Each number is 128 + 24 x the weight over its row's rms, rounded and kept within 0 to 255. Layers, rows and columns count from 0. Numbers have three digits each. The size before them is the row's rms in percent of the matrix's.

# layer 7 MLP up, 640x160, rms 0.122, rows 75-115, columns 80-159
118:110170163168128090161151160108113134152112139097134117102171133158097171130163091125098112095180082111100107148116159131124111119154138143099160132095154151185090142130141143136128104160112162158128105137124124123100144137154120117136131137
099:150147153129104154121127159110142156178100119143127066120153126096097142130107120111129119137130099115136144109156151109155130107117130137105145117136112115101100078102127097114135121168151131151100073121128126167090103106110161116161129109
068:117149168143136108116110144110151159155103148125107107124126129115124104106125147147104124107177110145120122149192110147134126127113121101177127158111130125146090125100120137131097184122164155175094079137151151126159124092164107167139192114
073:086183107145122123119138118106137148163120155133110104131138131111083119128171150164165119136135123116107098176159157124151156159118094108101123144120139145132123090152088078149095153122184096145076101108128184145115098100148105135141127129
103:156137112118108135142130165168156134097147124121131103116145121165116126122110142098103141166166115125095114113139113127139155104127145090086135157144117111171129144130152171098125165153131162163118144128135184146164102102147160122155154125
106:156166161085144095149190159144112171161108128086119140117114142137129143174132110129149086094155135131072092155122131157087125113129113132096131131118094134140092127132097149119113128146140103147124132129138143119116143091131143101149161141
113:110148102119094099154162100151117137167168143125101142147103148111094122083164137098124156129136162129161100167124079189144147118151110076114107147136145121174138093143164198123098144120117103106113142146117132135148137117099120142156119107
122:084121122158097113134170139123138135150091089116117127183096079119087117133139109120170155124111131112101114123145146161125126144126137114164152167103131139161123144146086114164128099092118144108121123136153127154133149101105129112147123137
110:142157135129138132109128145096136136132162124087103128121148118102090153157143135108097085121199092147097133201156137128097087141162127075108100116130102133105126136187098146157126140134125151136108133141131119142114166141188119096123135144
110:140147100126093120156197112134089123111156113121119081106144120155088187104083100128143106129137098104080111153140141152114130120113166109104157139116119120142113133147141113151090182153169160160109133120113142100109103088124151140143136118
080:149125131137140108148100135119182156118106146115111094097138138131091110131155100129191082077108096146097118153149128128104179119123095111125104129098106149142118151167112095119166141137117131135151102143153113142162132135129120084151132146
103:126136117156107125154112095129112149130125142055117110149138146158103144141125139125113138153124079111145169120179105169097121128144118102153115152126128158129087144162161157073089133130161143090096145129145110148118189144101136114139147154
107:129097107159152075138169144108151139121133065104074128118135130110134106126137155115156173121156096152090121135124125099124126180139106099138127148116135130151122142127144091157126143090142159134145123108186121145156138132149123124125133133
106:129146097089110154129117135150134136093137174125104134159146117149106069074121142086133093133136119101109143122131117149138110131124164072129135142125131098133133134128165130101129122143171179155141140112120130161119103122151112146153170110
087:099133145132152097124164128115133143139166144133106115143123097131107137193111118086119134147121119127076126113150118127138120167114170114134104175126117124092120121143102141075148120149093130107136118150113086126161164135167151101124112174
112:137130095090098140108164125146159126114091135129100128168121160156153093064128083144137133136122108121110123133135142094076166151119157164090125147118129155125128124148108112076145155123132152185124094143157136140132117086178146132166135132
089:121170118159124115143110171115138157133090119118113102104146154148155085134105157137202115144092086106085169157160107126105133137096133086128112154087125164115122113143150140091136104107117122149083101105113158150119126145104085080151159123
095:119200104115074118127158150142143142148116141114097124135154133130076109126106165114104134144142145122135096142158140164088122160164114112157099116127140129122136153139097185103122146118101094151112145122126132122115136156146139141117154099
105:090113145102138135168160141070132157150109131110116139129096105071127133100139119128188179129154106118109129131165123144132101161123129137087152121124093107174103127149151159132117135117144125132154128099169097123088155159121105108129107118
097:181160139115127117121138120126159160148148157089127124178159111096095139129137151118136134125176140112112122189141104155129073084111177100158134108100074140137102156127152142134133167114153126121126109167112144140119138139139124076137131124
084:113105154136127087186107115136118161172146116154119136105102119129106090156136111073094136143145074153103140118129170142197129164164143117135137176108123101142126131147135136102164118128098104106123130111133086148139148131149150071128156098
077:100147153079126154127130074091139139104139144136116078106084163134109119146121147160101114109202107111144132122131097162141133119098173110117113103130111126153122104161116141117144142122136144133086133135125154158129174135086122106152168118
091:144124133166121144155137119103143134151096163099097059127135103131146188157147175117120127145147126132131127128143125145079091087142153084135122148094153105125142127101148114160168136129121166142131087115106169125153147132131136117145117112
103:127093105159093144108136140113111128089140146136107104145091157134169092110135122143148136123115147115161132122112083124124111170117137141124148110102124136118133117174110110116132169121148101127063101132095163143172096122165112120161122182
092:113107123101083155143140123118131133183113140127110115134145137088103124094166125157139132140150096139152141123164149145150125117120099123100145108119117112138138124080181125146119159123113137121123105129139118123138108079189106141149181148
101:079124122129147090150144117105124141107093105111151125161127112170163134119118117126112154156125150079179154131148128170109126079149130159146104116091126116125151087145138173155130125080098148070130128133144113153125111098119157100098121122
082:157124107107111129178112131126121153135135150116133108096136082123100127123123160155121107104114166153075121136157106162136123152107081128133138123131160179134139080172114099122148164154123092151110120089191087150143128108117130130130138148
083:180103116071130094120144116121096137146133158113107103143127120110091171136108149163138170101146101096096144122163137146187137143161137110152155150107132114160136122118157099146154147118153133119095088140147126146085142143190115146155151086
103:112122170143133144175147090134117132161126102146108113161132133086093145151119131151131105146102142116122130109144084136148127135110102084110153127157136137167137139099132114082093118077108116108110117084134142149124134170159095070155122152
084:122161120084120128123135151140141133167118151084123139111140119137109148135097134135129115153202149129092141126168111154127102131109156101134125143121177169154131130139105174124159179086119102128120098118145076151091141130142114135172154109
093:141117147136124110152126127131097135151150112146112156107129148084130095127204126129122186159140127135054116104140142125117089131135083153138092190168156121130104169096114100156158092069099123169160115113180136140117119134147137114134166124
102:130125113154150139174157144114154156082121155123090098075116117138130167135071124164139155098131082165131100122106096163140122121152130126079128143149124126171111117122169155138132082133109120116126141102115108139111138152120121080125165131
086:184176153098131133156127120140161161133100104122078176083168102115124090116101094151068159124121135167180123149165181144130109148123117110123122096120136135155109150120105112143120119148141081152149112166169162136089196115117144103116129127
097:118155122184139113127144179131118138120097115157107126125134190133134097107135124120192139115136129063046118132124138131113096147073150131129116159126090124110123063128145114128159106116127138139148089127093128130122110092118096149145123137
070:157164153086115110146112129087124184140125132098131150089123084134091108147116131146124156115105164148121115162161139125133130114119126124153154124125129138131108132174094144149145137108132118148135096137144127150122175129116127095168136147
111:114152164115115113123131146098135137181096112113136121150116135157140149110104092113146162134204147104135125160145114141140104087110140073155136140116102093108122139118179130106122163112165151140130124153138140115157141150093119074117110130
115:135114150160108084174153072122192167107121107122111117135129165166136140115126122106156117109161115161126124180117129129128134145123125144087147131105128170109083138164096128135137083114082138145135109133181097123133152097119091137105160134
100:180127144172125117131127127131146137158164110108120116112119151138111152116159083117149101103138092093078115128143158141103139119133129126107170131127115122114132113132122114096132116141178111143116127140146140125131118144148137125140103127
070:119154109151124082129129154132138148131078138112118129160119137144098128143094137157148168096117119093145148159165133151153123168110116094110147125092136104139110090115149101139131175143143118142120101129139124151118139080176105149152146140
110:114154116106106139141163083128110132089119124124136141139125107140131135125149130098102166108167101122093150109152116118119121132123165113087082171168191192158128163109187156120103098169154166151112134122131137139106178110157127133158152096
178:139137066090123150147123176144182169143136092104093137108149127150129121125149110118096173095127129133127149173140078156108123102120160104083130143131139136123107125153117135135091107094137103118103059122138123142136110126127153136108163166
# layer 7 MLP down (transposed), 640x160, rms 0.139, rows 75-114, columns 80-159
126:107147131154149104083096138130130130107141111128150128090171146106127116142136145163110113108092106163112077110099154170122171114084142137085118126112119136166104134162135097124081132121121124083159140101135141105134131105162112155125144160
095:166151150127166123111099151106135177141135104127121102094173124152093076156104156098173121094119116116085093113091113152091137138143094179095128143150074159122121083149161146075139119139127161136119144119096158149134099121121113114121121136
098:150145137112094120117144131106148156157121143137115095088141136119105108135137104153117130110118107103108143159205105150138130139132122106110096157111127108150142120129144135155121159134159129154115042145141136137138119115152118147153171150
082:117164131125119119155145101097140160142116120139128112120163151126078136125165128141180127115115139092115114132145093127153138168125111086111115132108128103147107127163100100170108133126167116123094066137140140164130091116143125136154120101
095:124155108125135117137114073099128132124140177145156146109097144113133122119104145112158112059097118161134159149152137135119081099118135104137153167057098092120137142131125100109130094160123105131172080141119113127129133136132137114072120142
102:143103097094130116139145101082142152140122153098125159164139132110173153096141136102138112126156117126148151143150136149166113131118136140124134099105127082113125137187114119130077120114148152139121089144130153121138172085123093096137126140
106:142119133140082167091086138112140138115118125178107101092157100174148124114109107145151146146109117106153130126122097136102111110117165105132149119112169104106126169142108108126140150128140127115135124141156118163119122165136165138094174103
126:147156156113135123131135121130103105138099151118116161116077100129127174120148123169147130188137192098105132119147079122133105124073110114123135132127115156125134176152128071160103133127077151101104047152118150148092117095136122122107131132
093:076109103144131134149112118125155119174112160161111140125080086158114108138127129143100185130123125125213183095102091126138171113109122148146139164099115147132106123133153123104124142124121106130127130114102120125128116106094116153136138101
099:177094148093132110129105133136194127096175126094095141167127148130114123174121133109100138129131123126202119103160071123148146127135130090165124112140114137085108186157141117093168098151108109111145146102114136200169144143114152111127149159
130:151125116145099129141162180131165145132113169125123081080128151131102125127132129143139125086144137143084150151145075163101117105120091122108141144088111139134093166155114114162144153126129180145163086141154100121146126142142093100153104115
098:105131154111165107119107201116138148076133099147111163089129128152104084140128142071119144096133137082116113144125155123118118145148116173144116106162112104126147141129097170124135120147116128124124125145150133097115101122135121134120167102
097:125171107162122103121119142108149163156090128139107171123105132093119121105167129115147123152173159148115150124112143118134127162165131138145114119161152122142146108118125153097121137130087110127110135137123109129080139102167128157127137139
093:113167112116127163132162155109129140106100072133135155098092141126113159144142157131126163118119168127128134122138105139153150153122107188147133144148067115144146150134095141129126145134119113093164109113132129074124133101111119127101078171
078:137077083127146109104097150139155121128136161105177131138157164127120100091138126131066132122136111126135128161092160162125121107148103163164133143146129126145123149082137107145103104116151120145095121139139151107098084132114115107130139081
104:146158127119139125112106117133137141135141157073078133145162159111136154123192143094116081134101159164143135162121134128104074158139091113123125134130098156124113133132128158143145104156122077114094184114136130155097135165095102132101146110
124:104095130148083141181105137087141139144103104150125128134145136129103122120145137170150156129134124103144160119137088127101120145133129121162113153101138154074108109145118139143145152116107124156124112134115111091070117121155111093131151120
084:128116158109168142148095088094159075112158117120122119113134120170165179140126124083153106112139090098148159133096106126173168100125116119143129145125133131135104123128188090151104119127134178112111126130110095124133099085104133108137117186
096:100148111137112121115105140139153105091106122191141160150113120153090102145172116138109157119114172128162087137159129107123127166114146138172106147119134165124159139114137084160101154096132135149098128128121120131115129141134169132110143132
112:115107118172141103140152127130128134108097181103141143101117160112110139119124153113121144104135141105140098152127097113112126101101184123150137127104075149115102140142158144171126145157129135129147107148136149141159121135120145123115189142
077:132142097133129175107151118133133107111134138092134138122143181107128145095163131163128072136145163100142068142170095108120190145090157141093122111127139155146118151102139158140121148140127131184127124150102166121150124112099128137177124149
108:094134144103132149127113115094119127138148157116123069105124121136134108111154148095131109087142134101136117151138107142109134109144122094135137098128104137168128144138170156141148137164129133158087095131117127151108169153092111137139144109
077:109142153128121107076125098099127139118123125173135139130165171125134122094089076132126126097143133105117112123109095115115131163135095152134117119157130160125142106172097131123091137126108080124118150131162094128141136137125123140129143127
085:167163129107123150146130146121107132139152096144129082130149153151130165092096155159138104109153152129081124102197126101137150145086139129119143150158110117135130108122142111154078065095161115138205145140080131142113148133126166111111125129
082:101178118134157093109127076159099136080105115150156127101127139137081152146150167129157146134122155096115088144116093108081127130142186138114082131122140112149115118127115123117131132167128140147137132153080136089111113184132128144136092127
092:152128158145133134091133139181086155134126123134118120128147159117151127103115138136101112174111131156098161132108134081129125185118093142129163106164102144138134112136128091140142118153133117167113114098120138094157114107157145151175137156
106:123113122116087119168118141119130133111133175121114108066105090151104129105141135130138109112116133139111134121183110165151100134110139103125106116116143167122122121136167123188110167127135116165138082133178155168123138148150114138105142127
108:144139097123108104163166114114105116111122116143155114132081152099077141124143064152138145087127123121132153124169101129099137111137095084115126154107122160156093122134163125127126141101134129155131097129134107141136100101156120098117131123
096:121160075129152090137156139110132140073110172143137166070125124142139102130122134124117157100115123122104134147102153129111103136148142154141152114110123110117099133155108140139108101166155143123159133159110120080140107126117132114162148147
116:150127114088134162155131167123136134108124106124101121103150138128146105120142116133132118110123144116096131151170093160096156139128120093105106138114157187160132126133154139182125157109141160158125101132116081132113140126159157118163123116
078:089149084122087122093130111160157167152110139104170151149139097156112111133115138138106098096132139147169124159117135111145168132136176115115101081104126122147112138144128171102136173163147150146113106138081165126117086133103128144125120138
092:145087153084143107131115149120123075098144095117171082159150118117112106135161128118141111115103106121142161155154133114121158126107100141128131161110128139123092126141120097095109147127105157134121126103093137114176149136155154105164092108
081:158115098133169133089121109162129075156132131141118116097140114105142107134128152120111108126152125100132117136119155117128169152117101144156153140123100085121152115126102174110118149128087151108121141118102079081143124142151130142127085106
083:161119104082159119132096127100185112154139122084190146131084123124098130162092145112097098147131165138170144125091152100117141152138114150172156125100093112125148155159129128124143134129141111078123129164137122142115098124147151130095103134
105:120159121100103128155115122100145181159144158103109109136158111121095158133123114145131133113122152138128131141166055134130108120132119100155147142130126125156111127143135151147154155135152162153121081147124119110156145128142114149171136130
101:133133129161154146166118116139088140099094124132135120146108158087143150126115152105116090127091135095134124118124068149113122137160134104101092111152098100128168135126107168123169090149091131128124146128139099153145127135110145120109185153
116:116106115158090098153149099144149137132087149170128132114149107100106124121133109147138121148157104111132120133072153145155089143125119163112165157143102110115095128134093129131080163153122129115124153119136170103084126114127053146107143104
085:099118142177112118156147149105126109132117155102124120107130105109125114125101131098090176132083094122149097107113112140141136094144105132107126142124165153126106156155133106155141146126132167119104114094141176159112145093121095129163168098
092:139105111133099107099150125113173148131127131123104116131124132147087109125118136158168130121110114126149143153168102128126107181115113104119160109099156123126105109128137118160137167137142159181135072106162125131112131115166130149156143138
100:163077096131089144145112099128128118134131081124091092117082165162134126113149103115152067171105114113132111148153156139119099137135149097149114178113111155138098091184109108139131175131114135131069143087092099108148125141144168142101109110